{
  "n_layer": 16,
  "d_model": 384,
  "n_head": 6,
  "n_kv_head": 1,
  "head_dim": 64,
  "d_mlp": 1536,
  "vocab_size": 2048,
  "activation": "squared_relu",
  "norm": "layernorm",
  "norm_place": "pre",
  "norm_eps": 1e-06,
  "positions": "rope",
  "rope_base": 34300.0,
  "rope_fraction": 0.5,
  "qk_norm": false,
  "attn_scale": 0.125,
  "bias": "none",
  "tie_embeddings": false,
  "parallel_block": false,
  "init": "uniform",
  "init_std_qkv": 0.0357,
  "init_std_o": 0.00631,
  "init_std_up": 0.0357,
  "init_std_down": 0.00316,
  "optimizer": "soap_variant",
  "lr": 0.00332,
  "lr_mult_up": 1.18,
  "beta1": 0.95,
  "beta2": 0.99,
  "lr_head": 0.00694,
  "grad_clip": 0.5,
  "warmup_steps": 200,
  "schedule": "wsd",
  "decay_fraction": 0.362,
  "decay_shape": "linear",
  "final_lr_fraction": 0.1,
  "batch_tokens": 262144,
  "seq_len": 256,
  "doc_mask": true,
  "train_tokens": 831300000,
  "steps": 3172,
  "dataset": "wikipedia_en"
}
Each number is 128 + 32 x the weight over its row's rms, rounded and kept within 0 to 255. Layers, rows and columns count from 0. The size above them is the row's rms in percent of the matrix's.

# layer 8 attention query, 384x384, rms 0.0855, rows 0-14,64-78,128-142,192-206,256-270,320-334, columns 128-191
size [ 77  83  84 112 107 115 100 104  99  98  97 104 104 106 102  48  43  48  57  50  67  79  88  99  86  95  85  94  83  87  94  65  78  68  72  82  97  92 103 119 118 120 113 122 116 203 142 132 115  94  96  96  89 106  94  89  90  98  89  91 103  96 108 105 112 107 100 104 100  88  98  98 102 101 103  81  91  88  96 107 103  89  95  95  98  90  87  94  87  95]
[[147 136 143  88 149 162  71 123 173 119 138 131 135 147  80 139 165 150 117 184 132  92 148  90 101 121 150 128 179  96  87 109 120 103 182 198  56 126 132 105 154 103 174 119 127 168 137 155 167 123 145 123  76 158  93 135 177  81 141 122  59  95 121 153]
 [125 130 158 124 121  76 131 131 109 129  60 160 103 115 145  54  91 117 137 136  95 129 131 147  85 140  67 144 160 156 161  74 131  92 120  75 145 110  92  74 112 123  95  83 160 156 103 111 115 123 150 133  84 114 152 155 127 104  57 109 151 113 158 146]
 [147 199 150 144 116 127 150 117 131 109  68 150 137 120 119 114 111 164 175 145 131 174 149  82  82 121  83 123 184 166 116  85 130  69 144  51 125 101 101 111  94 140  75 101 155 161 100 128 133 122 141  99 108 162 142 122 145 136 125  97 137 102 163 152]
 [139 112  52 194 147 147  67 161  89 147 170 115 120  94 145 169 168 124 151  91 178 127 108 145 147 171 157 150  97 129 140 139  59 118 104 138 146 119 196  88 138 144 160 145  16  97 191  87 115 133  80 179 101 102 138 176 204 121 110 165 125 155  68 129]
 [156 107 140  73 166 142 120 130  89 145 130 130 167 161 113 127  95  99  95 153 116 145 118 145 135 128 157 108 113 122 127 116 161 200 114 140  95 141 109 174  71 106  94 130 206 111  82 173 130 153 190 137 133 180 126  91 134 150 142  87 123 127 124 165]
 [181 127  92 188 115 127 112 189 146 125  96 163 146 160 111 131 105 185 175 176 118 108 111 100 130 110 173 131  91 173  97  71  96 187 117  79  73  93 127 144 124  92 110  63 125 116 106 119 150  92  83 178 106 143 192 123 148  96 152 114 148 190 115 182]
 [127 156 114 139 130 148  89 124  95 112 104  85 163 234 180 186 146 173 101 156 127 200 170 171 160  89 163 135 108 134 148 184 129 143 126 123 114 125 109  85 139 129 134  78 149 144 110 162 107 131 130  76 135 126 109 103 139 207 115  64 136  55  56 111]
 [ 93 142 151 138 119 158 122 124  88 119 123 117  88 103 114 149 105  78 152  99  79 202 126  91 141  85  91  98 210 122 143 127 157 141 137  80 117  95  93 156 139 146  87  90 147 105 121 144  94 153  97 134 119  72  58  84 150 196 135  65 190 132 114 128]
 [150  68 116 128  72 100 108 129  79 133 117 152 134  83  88 162 136 130 148 139 172 107 177 119  89  74 119  91  91  87 104 160  82 163 175 105  85 155  79 128 123 123  89 182  93 110 103 170 164 153 153 178  88 145 139 124 105 106 103 111 151 156 144 142]
 [180 128 186 115 197  90 108 100 138 172 115 120 158 128 121 144  88  83 127 160 125 142 160  86 164 134 127  73 131 162 149 151 175 143 153 105 126 100 137  57  76 151 184 134  76 138 154 121 151 199 145  83 149 109 153 129 138 118 133 128 140 144 120  72]
 [113 102 119 132 152 106 183 131  66 130  85  93 121 129 169  40 154 160 131 146  65 170  95 164  89 130 100 135 118 125 197 152 122 128 133  98 152 157 187 134 112 188 164 100 113 145 164  71 170  87 111 121 100 120 144 132 122  70  63 166 113 121 132 151]
 [150 127 110  92 107 109 153 191 139 106  34 114 110 110 123  73  84  73  98 154 107 171 159 116  98  48 130 185 114 123 129 146 152 198 165 135 114 108  90  93 190 152 161 191 135 110 140 125 158 195 148  97  93 138 140 143  70 117 147 135  51 143 115 100]
 [117 151 119 217 166 144 182 176 171 159 114 140 112 127 116 217 101 137 115 154 130 181 134 124 100 122 108 181 111 167 169  86 118 156 184 129 155 128 124 119 179 144 127 142 105 122 138  99 158 116 146 122  46 111 122 120  44 128 112 172 108  52 161 135]
 [113 171 133 105 116 125 112 140 161 131 106  73 113 172 182 158 188  75 101 106 137 111 135 141 134  99 101 154 127 140 145  85 153 138 118 154 231 108 160 124 137 137 115 125 113 171 129 101 103 125 118  86 140  46 108 124  91 149 136 152 120  65 153 102]
 [144 100 185 113 132 139  78 115 137 102 138 146 104 173 137  79 111 151 131 198 134  72 200 128 152 136 157 123 141 109 144  81 117 156  77  78 146 161 106  94 147 115 112  30 138 116 150 179 160 115 190 191 163 139 185 105 150  61 120 167  60 142 120 144]
 [137 168 161 112 135  72 120  99 129 135 131 176 127  89 109 129  76 133 205 135 191 114 128  41 182 149 157  90 166 157 124 159 126  94  72 176  97  68 162 112 129 160 157 116 113 117 109 128 132 129 120 149 103  85 156  69 179 173 126 151 120 128  93 132]
 [121 154 120 163 142  67 147 119 133 151 120 141 118 190  98  81 163 104  97  94 108 105  96  74  90 145  50 141 118 157 142 152 133  48 157 133 136 136 166 142 148 107 118 120 187 196 138 119 163  93 137 133  89 156 143 141 163  97 106  86 111 152 126 168]
 [ 94 202 147 155 153 154  59 101 108 159 121 177 101 169  99  63 140 125 152  86 157 153 127  53 114 139 146 138 130 121 132 156 171 115  61 118 144 115 158  53 150 156 125 122 131 124 119 113 162  50  97 142 159 114 180 115 173 161  92 124 102 160 150 159]
 [124 125  98 208 113 172 124 162 170 118 114 108 153 106 172 138  93 133 113 114 122  98 105 201 147 156  85 141 120 156 106 103 147 124 166 126  66  98 122 171 176  85 163 146  99 117 119 178 139 164 135 143  96 115  84 159  94  91 179  71 150  98 100  89]
 [125 105  98 131  88 161 132 148 170 140 123  99 100 154 151 199 124 120 100 145  79 113 110 166 120  82 121 146 121  76 125 177 134  98 205 139 180 101 142 131  73 112 141 157 128  94 133 105 127 184 178  77 126 205 133 194  90 130 134 171 123 116 103 120]
 [133 140  91 111 142  69 125 140  86 139 110 153  45  97 111  97 123 172 200 137 122 135 103 142 139 104 182 118  94 154 153 112 133 149  94 143 120 119 136 194 142 136 191 176 129 110 140 135  71 131 167 163 159 127 149 134 120 149 111 124  85 141 103 171]
 [105 137 105 116 116 118 137 126  68 117 107 118  76  68 169 120 110 152 123  74 107 165 158 148 147 152 114 121 128 119 115 169 173 103 121 123 153  89 144 177 158 128 183 134 119 139  91 185 128 187 181 114 177 135 104 146 118 116 135 115 120 168 106 104]
 [101 113 135 174 134  91 131 102 107 125 130 137 178 110 113 173 150  66  69 113  55 187 173 111 121  87  66 148 164 163 152 120 119 167 106 182 122 156 146 141 113 101 154  50 168 129 120 130 125 147  67  84 136 106  87 143 116 100 149 105 181 177 175 110]
 [127 120 153 114 141  93 135 133 123 116 107 125 112  59  70  99 136 161 166 137 140 118 109 129  94 119 108 144  94 178  89  80 125 116 111 224 100 175 173 127  98 157  56 139 138 128 123 146 123 112  97 111 108  68 162 183 166 114 153 124  69 113 105 182]
 [156 137 136 180 138  86 152 109 124 123 153 114 124 128 171 101 108 140  75 134 153  75 178 110 128  97 103 116 140 137 177 175 130 181 100 120 131 156 191 143 130 141 172 139 168 106  93 122 103 144 117 134 117 156  31  60  60  95 140 135 109 168 154 104]
 [174 161 143  78 165 141 111  78 135 143 127 154 176 145 187 143 140 145 146 153 112 148 158 144 139 169 169 177 203 139 148 141 125 125 155 171 143 175 107 105 134 145 153 184 148 145 159 172 127 161 142 118  84 101 133 102 128 130  58 114 105 100 150 154]
 [128 136 100 170 156 122 178 167 144 165 137 136 106 112 134  71 127 122 176 141 139 114 133 110 145  85 129 159 102 104 109  83 187 149 123 130 179  96 173 142  93 130 126 202 139  93 130 155 119 143 134 169 116  66 177 183 106 136 159 128 103 129 101 154]
 [ 54 141 114 138 141 136 230 120 147 175  79 126 197  74  95 127 109 143 102 132 185 123  96 146 159  96 102 145  90  40  84 148 129 124 166 109 176 151 135  87 124  64 145 154 167 106 148 185 184 141 143 112  82 171  75 167  81  94 132 134 110  87 173 155]
 [100 132 156 129 114 112 157 140 128 146 100  81 174  92 125  97 183 154 123 137 175 121 151 161  57 137 159 144 110 132 161 106 109 144  83 124 153 113 125 149 124 117 136 134 141 153 150 129 146 119 170 176 143 135 119 121 130 124  59 208  46 104 231 102]
 [157  96 147  98 153 162 151 123 151 137  87 122 153  90 134 124 140 222 144 140 172  88 141 183  97  76  43 195 114  84 139 143 130 200 163 109 104  76 145 186  73 123 118 142 151 131 148 197 136 138 128 138 135 110 172  97 159 144 166  98  79  83 124 125]
 [118 109 195 143 126 151 135 119 152 115  64 159 156 101 154 167 184 188 113 132 144 127 144 146 162  77 119 127 132 111  54 118 135 143 142 133 112 154  34  89 144 135 135 110  79 110  65 111 132 182 153 100 118 151 104 128 157 110 110 125 136 144 153 125]
 [122  89 113 129  88 105 136 137  97  95 112  95 162 152 110 130 125 127 123 111 100 110 129 120 129 144 131 113 152 224 151 114 101 109 137  73 149 115  83 139 167 111 154 135 139  66 179 122 205 188 143 109  95  99 125  94 142 168  67 170 149 167 129 166]
 [ 65 170 165 132 144 125 153 127 176 128  80 222 145  74 111  80 114 174 117 143 118  82  96 132  74 169  97 159 103 139  56  90 111  96 146 151 156 129  72  76 113 152 136 121 118 121  93  56 110 128 144 133 108 118 103 141 123 163  98 122 126 140 101 133]
 [113  85 112 155 118 127 150  82 106 132 105 107  88 121 157 122 129 142 122 129  83 140 172 140  75 152 120 170 156 105 100  81 141 170  87 112 108 154 170 169 173  95 136 133  96 188  95 110 105  73 124 123 138 133 142 120  71 107 167 149 146  69 111 139]
 [128 106  48 136 103 149 153 154 118  74 120 108 127 109 139 146 111  83 209 167  90 146 157  67 120  92 160 135  87 128 172 148 220  83  87 113 115 130 118 146 102 164 133 170 149 140 148 159 127 153 115 152  95 105 183 150 132 182 149 103 119 127  84 135]
 [132 174 133 115  90 165  92  97 185 157 120 144 133  96 147 203 124 140  94 101 142  97  90 121 173 163 113 125  80 112 191 163 149 141 162  92 135 113  98 224  96 178 144 107 100  88 174  89 150 171 105 157  83 109 145 159  53  94 136 113 100 124 153 106]
 [104 133 131 140 167  91 137 121 147 115 151 100 154  97 182  78 110 119  93 129  97 126 149 142 131 201 102 109 175  83 129 182 145 137 126 109 142 138 135 203  90  98 147 159 132  90 111 139 119 163 122 140 129 107  92 170 130 177 106 128 209  94  78  34]
 [ 97 103 119 185  74 109 125 143 108 116 113 123 188 112 147 159 144 166  95 105 136  70  98 123 102  66  92 151 181 124 151 157 150 131 136 124 130 107 158  85 133 115 101 200 185 113 112 107  95  64 175 118 219 124  80  63 135 159  95 107 198  85  93 106]
 [111  99 173 158 162 149 182 117 148 124 105 188 117 143 142 135 176 127 110 110 148  83  71 131 117  97  79 145  29 191 155 102 135 139 154 153  84 115  67  92 127 148  95 168 110  88  85  99 166  62 118 152 176 147 107  83 152  95 144 163 120 186 138 137]
 [ 94 133 154 135 171 137 103  81 102 136 203 106 188 111 125 107 105  82 148 155 145 125 143 118 165 189 111  53 106 188 153  68 168  90 105 115 155 166 136 107 137 117 110 160 154  72 124 188  66 114  94  90  92 137 213 115 114  86 203 170 150 170 122 108]
 [119 108 141  97 148 174 150 125 154 135 103 184 132  84 126 163 113  99 150 110 146 194  80 124 105 138 106 148 135 117 186 162 105 144 120 146 173 122 107 160 127 142 170 159 192 176 117 141  77 179 197 163 119 202 177 108 114  94  66  63 175 143 107 123]
 [129 126 127 118 186 134 181 212 134 148  82  99  68 123 169  95 156 113 121 118 110 108 143 103 128  85 116 171 117 129 218 110 185 143 111 127 125 148 130 152 172 155 209 149 185  94 137 168 113 129 120  76  91  99 128 141  80 149  94 141 117 144 168 106]
 [134 195 176 134 122 171 210 175  63 133 136 150 139  43 102 120  89  66 152 100 159 205  91 155 130 151 127 133 130 152 168 126 101 122  84 108 106 169  93 159 109 126 134 112 136 157 138 191  93 162 106 112  75  94 124 125 151 135 176 121 128 108 129 144]
 [128 174 113 149  77 155 127 104 165 167 163 123  62  94 171 164 170 111 113  88  61 116  92 147  73 159 126 131  57 181 106  98  81 131 122 131  81  64 134  91 102 124 138 118 150 165 114 164 130 169 129 132 194  82 138 124 154 163 132 163  97 123 157 177]
 [122 111 165 122 178 133 118  89 152 140 132 103 100 139  89 131 133 133 135 104 126  99  85 127 154 132 100 188  79 120 176 146 164 144 161 152 129 100 107 112 148 115 162  97 140 118 116 157 111 151 132 111 115 152 147  74 175  93 192 154 101 124 112  98]
 [122  59 135 145 206 148 109  90 163 168 158 116 149 147 144 118 142 125 104 139 126 126 132 160 133 104 134 100 176 130  98 170 174 127 167 177  96 120 108 166 175 159 127 158 106  65 145 129 109 152 140 109 189 174 104 101 152 125  70 160 110 114 143 131]
 [149 106 145 146 147  78 171 173 127 106 104 145 110 142 110 166 122 176 180 113  82  80 189 163  93  90  45 164 118 204  79 122 149 119 126 138 119 162 122  79 111 142 130 104 154  90 100  59 175 105 183 160  79 125 158  75 171 180  74 146 140 141 156 115]
 [165  54 182 169 127 107  95 130 122  85  36 131 163 171 130  98 111 161  88 142 112 134 164 129 137 110  70 170 115 176 124  84 138 109 182 110 134 152 152 100 165 100  81  53 114 113 145  92 199  87 156 164  92  98  89 146 112 157  78 126 142 132 119 153]
 [120 203 121 138 146 150  81 137 146 141 169 166 105 122 146 129 185 147 161 137 165  61  95 215 161 132 143 146 157  54 117  90 131  82 103 155  92 181 138 136 176 109 168 178 114 184 138 112  80 107 133 119 132 110 187 168 145 111 169 104 107 157  83 101]
 [ 77 159  70 120 100 140 140 151 109 109 122 108 115  96 134  85 107  80 158 122 135 151  65 142 141 147 106 112  74  99 110  93 177 120 135  98 178  57 166 135 144 139 143 168  99 150  86 150 138 168 146 114 131 152  96 148 160 138 152 123 134 120  92  81]
 [150 137 153 161 120 100  91 106 114 121  99 153 132 110 139 111 128  93 158 123 160 112 144 141 127 119 116 148 161 177  85 166 138 189 111 113 141 200 129 145  96 137  89 105 100  93 109 154 132  70 127 137 142 104 137 155 121 151 167  77 172 101 133 144]
 [121 185  85 112 137 152  93 117 156 159 151 110 135 169  86  66 150 172 100 105 117 127 171 158 109 101  98 159 103  79  95 119 113 106 133 112 140 108 158 136 118 156 111 199 160 116 153 141 104 101 140 106 143  79 144 142 150 167  97 153 145  84 111  75]
 [150 138 117 119 173 156 153 147 103  84 157  97 135  84 140 105 154 117 113 125 172 149 161 150  83  74 159 182 146 136 126 158 134 166 201 159 172 162  91 144 138 125 137 144 156 131 112 100 123 138 163 128 140 140 123 157  93 190 203 130 136 122 119 115]
 [105 107 157 117  77 147  80 137 139 122  50 107 121 144 117  92 108 125  98 122 141 159 167 143 130 108  96 130 160 121 131 148 119 113 157 123 102  83 161 133  87  81 152 138 122  88 114 108 148 133 151 145  99 162 143  87 133 164 158  43 165 131 103 112]
 [102  76  68  91 121  94  72 107  48 134 146  71 137 162 122  91 145 119 126 114 120 127 142 113 125 116 148 104 154 132 178  94  76 138 161 160  81  87  89 166  80 168 151 166 180 128 162  88 108 154 118 145 137 137 180 183 154 124 148  62 175 149 138 137]
 [103  83 137 194 121 152 111 129 180  94 152 103  81 168  47 179 156 121 133 127 157  97 112 190 156 123  77 172 145 115 134 101 113 138 138 141 160 150  40 129 147  81 129 112 124 118  64 141 102 137 155 103 112  88  91 154  94 165  69 115 154  65 147 183]
 [111 174  90 151  78  96 145  99 123 156 137 108  84 111 156 164 145 105 176  98 205  97 103  80 103 141 115 121 154 157 177 140 181 114 145 143  92 161 139  68 168 142 107 101 166 164 159 127 139 143 128  89 115 173 145 136 107 175 176 149 110 123 143 135]
 [108 200 148 109 148 104 113 154 110 198 179 102  92 142 149 165  85 147 178 127  80 131 171  85 160 164 126  98 115 137 191 125 195  98 175 137 183 118  95 135 143 127 121 151 111 132 115 152 168 182 142 119 136  77  98 127 129 117  91 126 152 114 156 153]
 [149  99 158 175 131 144 171 155 153 108 183 122 101 201 177  46 177  40 140  96  76  99  98  71 129 106 107 141 145 144 128  75 156 103 169 188 145  96 175 137 122 154 119 175 124 151  99 149 149  98 105 165 144  79 171  57 142 111 159 111 128 174  48 128]
 [147 128 153 161 119 139 139 117 123 100 181 168 114  67 103 131 125 177 209 125 152  55 154 152  71  99 123 132 150 124  99 112 199 163 116 156 156 121 161 134  93 116 140 147 120 165 184 120 206 118 136  68 164 138 131  74 135 143  99 155 117  99 121 162]
 [113  81 145 145 126  90 101 124  87 140 136 141 157 184 153 150 154 177 163 118 142 104  86 195 130 144 143 161 163 124  98 168 131 155 142 156 116 156  95 124 148 122 178 132 155  40 141  83 131 204  83 118 152 180  79 127 143 100 123 156 130 166 110 144]
 [128 160 139 141 104  57  96 159  93 159  92 112 126 142  98 116 133 167 212 134 194 128 116 124 140 200 137 160  78 172 164 102 101  45 113  64 137 119 173 110 165 114 115  75 136 124 133  96 122 143 122 108 106 151 161 148 119 163 100 132 132 110 157 110]
 [105 157 116 134 142 134  90 138 147  82  93 163 133 112 117 153 170 152 199 142 174  81 109 121 148 135 121 147  80 171 167 104  81  72 135  54 122 113 124 128 168 100 126  66 123  67 123 130 154 139 106 119 153 127 110 129 140  79  98 137 111 133 131  85]
 [112 138  96 184 157 161  99 129 126 105 146  78 149  95 122 132 160  82 137  84 176 177 153 141 124 120 105 150 142  85  75 125 119 159 127 170 147 156 132 107 124 152 130 171  74 168 126  82  97 121 146 144 134 107 149 126 162 154 147 121 145 167 118  93]
 [149 115 128  72 114 114 161 145 133 105 123 132  99 122 138 134  89 131  82 155 138  77  95 127  91 138 169  87  93 162 135  85 122 160 149 168  59 137 125 187 122 117 100 136 190 127 116 152  68 111 189  62 136 133 163 124 138 141 172  75 127  79 127  93]
 [146 129  65 144 139 111 109 107 106 155 125 150 180 117 136  99 125 116 159 141 136 168  87 118 174 146 129 128 162 162 103 113 123 120 151  74 110 142 109 173  69 174 122  90  99  91  90 140  99  78  93 116 125 153 131 137  95 157 171 113 132 156 169  96]
 [162 102 101 125 129  95 163  83  96 149 107 194 159 127 151  93 103 115 125 150 180 131 172 108 192 158 141  96  81 167  53 127 148 148 166 160 151 144 128  85 136 169 150 164 125 110  80 168  82  95 134 144 125 124  89 134  85 143 172  80 173 119 151 147]
 [ 86 174 124 176 113 193 135 136 119  73 133 209  91  89 129 132 149 119 116 162 107 166 125 156 137 132 124  81 176 123  98  76 123 121 141 109 168 134 114  84  79  95  95 132 148 108 164 162 138  99 116  90 100 110 102 123 109 152 179  99 134 123 116 135]
 [133 109 122 123 108 152  93 125 102 131 122 174 160 156 146 147 150 119 135 144 136  96 128 136  53 106 164 121 101 155 108 116 127 174 115 119 128 140  83 123 141 106 138 146 150 168  91 129 168 141 168 204 172 168 132 156 119 110 154 165 164 175 107 104]
 [100 130 171  85 155 121  94 153 120  92 119 102 193 186  85  88 147  93  94 141 184 161 134 159 144 131 151  73 194 140  99 149 131 109  93 147 111 127 104  87 121 113 111 153 149 147 107  98 152 166 130  80 141 145  88 128 119 214  82 104 150 113 115  90]
 [117 118 133 113 137  57 170 164 146 128  93 102 116 168 139 140 131 114 148 119  99 144 153 185 146 162 157 138  96 134 191 175 123 107 122 171 114 104 181 141 144 118 149 123  88 106 214 118 126 164 104 108 126 121 123 151 150  90  62 192  97 114 139 125]
 [155 146 114 126 166 152 147 180 111 134 116 109 130 100 163 138 141 118 106 133 187  90 141 123 105  87 112  66 113 171 154  58 184 193 149 160 145 155 135 190 146 124 135  94 160 139 117 138 120 138 127  84 107 172 113  51 113 166 141  73 138 120 157  77]
 [ 59 149  82 115  91 130 106 115 108 133 131 149 152 147 116 117 134  86 161 145 115 158 146  99 125  80 121 147 162 156 173 142 145 118 142  83 123 135  87 126 107 185  98  81 138 150 191 124 146 109  80 102 150 124 131 169  95 109 120 143 147 127 101 126]
 [127 134 176 125  69 118 155 155 146 119 122 111 143 126 148 123  93 120 128 131 125 118 181  90 126 177 102 146 144 132 136 142 138  90  96 172  45 126 127 142  79 151 133 161 134 152 186 114  50 112 109 107 143  95 175 121  90 150 113 183 112  44 110 138]
 [164 121  44 134  71  68 136 108 165 156 131  91 143 140 108 188 108 157 161  97 103 116 129 146 122 137  85 159 160 148 119 104 194 119 202 128 123 128 122 150 141  97 117 184 154 191 160 173 178 124 110 176  98 104 111 133  64 117 105 167 142  58 144  93]
 [107  92 164 179 137 149  98 113 155 110 122 123 140 117 113 112 115 134 106 129 124 114 161 175  78 131 159  94 129 130 132 176 156 107 177 200 137  69 106 121 151  99 107  90 139 105 140 131 120 120 122  86 135 118 146 105 161 146 101 139 155  54  88 111]
 [124 121 121 103  68 130 123 145 130 111  43 165  94 152  97 112 106  97 192 109 113 149 112  92 115 187 115 106 102 128 183 118 130 110 117  81 139 114 173 106 106 130  44 122 131  91 125 153 154 125 156 167 102 131 210 158  88 183 106 190 168  90 163 103]
 [111  82 194 136  99 150  89 161  91  93  79 122  53 140  86 132  78  87 139 119 102 153 120  90  96 186 160  98 157 128 139 122 139  90 155 136 148  77 118 116  89 101  94 122 196 106 110  82 164  98 141  98 132 128 140 184 203 160  65 116 117 114 158 124]
 [143 118  90 118 179 140 100 118 164 181 156 150 182 124 173 116 191 147 108 109 167 131 137 141 100 100 125 118 127  96 137 150 119  79 108 123 139 132 121 124 143 139 158 116  96 110 124 177 118 152 112 142 113 111  99 175 139  77 122 101 131 117 133 133]
 [135 109 125  90 145  75 196 152 107 139 129 158 156 160 123  95  43 144 111 186 170 154 147 147  82 181 155 163  80  90 117 176 141 115 108 159 103 169 116 152  93 125 143 114 167 154  92 132  68 136 167 103 158 112 101 137  95 162 131  67  68 154  54 145]
 [141 105 124 140 122 149  92  65 144 149 165 105 125 120 162 112 151 106 129 136  87 164 126 144 165 136 132 109  74 154 118 106  89 179  93 144  71 101  96 151  90 126 112  83 154 109  64 109 128 129 139 137 133 111 117 110 147 149 178 155 174  99  98 135]
 [132 132 137 137 150 177 133 130 127  89 115  75 132 144 102 129 204  58 101 128 135 151 154 124 135 111  97 100 112 181 111 118 102 165 142 176 171 104  98  76 134 181 112 116  99  95 169 102 206  96 120 151 141  94 101 121 160  99 136  76 147 123 168  77]
 [100 162 147 134 128 186 129  88 115 105 133 130 123 131  66 144 117  82 122  89 104 178 142  96 107 112 129 146 172 120 176  81 171 132 126 150  93 108 137 163 115 146 128 150  88 153 121 186 131 160 164 110 101 124 146 103 188 155  75 102 152 182 138 108]
 [105  60 100  86 115 100 146 181  88  96 114 124 111  99 165  58 150 125 131 114 137 152  98 137  28  89 126 169 132  93 155 112  81 118 214 160 135 186  79 140  95 153 119 106 134 161 108 146 121  72 107 154 138 131 126  85  65 131 175  63 146 151 117 139]
 [131 111 105 139 124 120 162 150 120 142 190 102 130  89 159 121 119  84 181 117 110 131 124 144 165  96 125  56 133 130 122 154 176 126 124 125 144 103 105  90 108 136 101 169 112 132 163 129  76 129 104 128 130 109 148 114 151 178 152 154 160 124 105 127]
 [119 162  63 145 129 187 126  79 115 138 148  79  74 120 130 131 101  83 121  89  43 151 152 162 144 164 117 140 107 156  86 126 154  52 160 111  93 113 108 174 123 140 145 131 142 164 162  90 166 112 162 179 100  82 138 109 113 121 112 138 161 108 188 152]
 [139 135  61 165 117  64 137 130 162 120 112 140 137  69 141  56 147 141 125 114 141 131  54 110  73  91 165 145 112 103 145 226 147 136 147  95 134 120 139  98 204 132 156 131 183  36  86 130 150 142  95 137 141 154 110 104 166 160  81 116  72 131 157 112]
 [163 105 102 140 140 144 191 195 111 188  90 155  53 124 180 141 114 109 127 148 107 164  95 125  99 158 119 144 125  96 125 108 115 175 150 172 152 179 154 133 110 123 127 130 114 209  93 142 128  91 100  56 108 107 142 121 113 137 124 106 145  90 163  75]
 [122 100 146 132 130 171 168 133 141 139 129  87 218 121 117  97 114  49 170 123 131  77 163  61 165 129 125 150  98 111  98 182 131 131 129 124 104 116  68 121 101 149 161 176 125 137 156  61 144 150 157  85 113 128 126 167 138 144 119 128 155 113 115 107]
 [138 112 120 111 110 184 154  76 136  90 100 123 102 147 145 136 138 138 114  99 160  90 151  66 145 119 135  69  89 112 138  87 183  71  97 128 114 116 109 119 102 155 170 164 120  64  82 134 167 120 178 112 153 139 150 101 123 135 132 138 113 115 102 155]]
# layer 8 attention key, 64x384, rms 0.0667, rows 0-14, columns 128-191
size [ 51  61  74  85  95  95 105 110 109  99 104 103 104 101 103]
[[181 148 126 114 115 148 115 111  76 170 143 134 148 158 105  79  80 107 124 115 140 157  95 127 118 184 109 137  93 128  84 121 102 121 140  96  86 118  87 121  96 207 141 155 109 185 173  88 167 139 177 123 109  87 162  80  68 171 130 174 164 133 134 131]
 [120 148 124 167 174 170 121 124 169 143 113 120 109 161 164 106 145 156 153 137  71 118  68 105 144 141  99 150 112 128 150 102 101  68 121 139 147 145 156 114 105 135 132 125 124 110 128 114 104  98  82 146 121  90 161 100 189 102 102 194 123  64  96 117]
 [144 117 115 190 107 109 179 127 101 179  77 143 134 159 146 128 178 123 178 125  74 162 113 110  87 147 156 152  55 110 139 136 144  85 103  99 169 130 110 147 138 149 147 132  67 140 115 180 140 147 136 157 138 185 137 144 104 110  92 194 127  97 128  94]
 [ 99 104 153  89  91 142 145 103 198 148 128 150 198  65 141 104 140 116 146 157  97 143 125 114 112 103 167 112 121 102  83 114 141 214 162 122 193  84  84 128 156 125 101 107 183 115 126 159  98 100 120  85 146 137  84 162 106 137 127  83 175 173 180 127]
 [150 124  90 152 151 107 140  97 123 136  44 144 171 122 140 131 102 180 127 133  44 103 122 167 137 166 183 133 148 170  99 148 120  99 125  86  79 126  92  67 155 139 109 131  94 111 124  87 116 148 122 126 150 109 100 155  78 162 142 157 156  98 210  87]
 [146 106 133 127 123 167 165 165 133  85  95 135 102 169 125  73 150 143 151 165 125  94 153 111 128 115 148 104  90 162 116  84 145 117 137 147 127  96  74 138 126 121  99 143 105 118  90 140 144 141 152 127 130 141 166 103 129 158 139 134 169  98 174  92]
 [112 136 133 158 146  59 160 156  77 126 147 170  80 140 120  79 180  62 131 167 147 157 117 138 163  86 112 101 145 160 128  60 150 180 111 138 109 203  87 120 111 133 100 151  65 108 143 101 117 139 114 114 139 177 142 126 153 117 114 165  54 160 137 144]
 [137  81 124 145  85 185  96  95 114 132 130  40 132  91 155 192  88 124  81  96 150 118 127 107 156 147 107 142 141 100 153 133 125 107 105 137 150 160 133  79 154  99  90 110  94 157 148 168  98 106 121  92 168  78 121 175 136  42 136  30 116 202 122 164]
 [158 143 138  96 168  82 158 133  90 108 146 134 203 133 105  91 135  83 113 133  92 139 133 152  93 151 109 105  56 174  98 145 163  54 128 117  57 144 142 108 110 165 147 160 158 142 167 109  99 137 147 133 190  86 123 102 177 111 153 177 138 128 170 101]
 [178 170 127 183 118 181 171  95 149 122 130 173 115 106 137 195 175 154  94 146 167 114 163 180 172 163 109  81 106 101  83 119 120 141 113 125 175 109 125 134 102 151 100 156 104 147 121  69 154 149 141 137  99  96  69  90 151 112 159  64 112 174 130  93]
 [121 121 142  65  64  80 118 158 154 108 122 136  65  70 101  91 149 135 147 135 160  76 102  78 120  82 125 113 152 137  60  75  80 202  98 211 125 132 163 160  91 160  60 144 142 167 138 133 139 144 140 128  89 136 128 135 156 135 206  95 123 160 134 137]
 [155 160 141 162  96  42 139  95  82 113  82 140 163 140 135  83 147 106 141  94 109 144 155 154 154 138 186 157 166 127  76 190 138 104  95 168 153 118 101 147 179 151 103 110 167  76 129 111 125 120 150 166 115 139 146  94  97 104  98 157 111 113 136 117]
 [ 99  82 147  90 151 149 150 113 161 142 168 116 101 173  94 108 106 111 142  69  90  91 183 205 130 118  69 149 126 138  69  82 185 150 133  87 125 151 167 142 158 116 143 113 108 108  96 111  94 151 134 156 124 159 113 189 112 114 135  87 134 178 172 167]
 [122 191 122 147 118  90  69 147  88 129 131 166 137  91 125 174 141 114 113 123 196 103 113 167 115 149 214 147  71 133 127 158  78 135 152 143 119  85 101 161  77 126  99 126 134  90 145 150 207 106 117 141  83 157 111 188 194  91 146 115 144 159 194 143]
 [149 107 137 123 162 166 120 116 176 130  77 100  85  83 137  85  95 112 144  83 124  92 136 112  96 104 155 103  85  87  86 115  60 124 141 147 117  93 153 149 124 165  67 130 137  93 120 168 153  95 145 113 149 123 110 126 200 136  94 156  96 115 156  96]]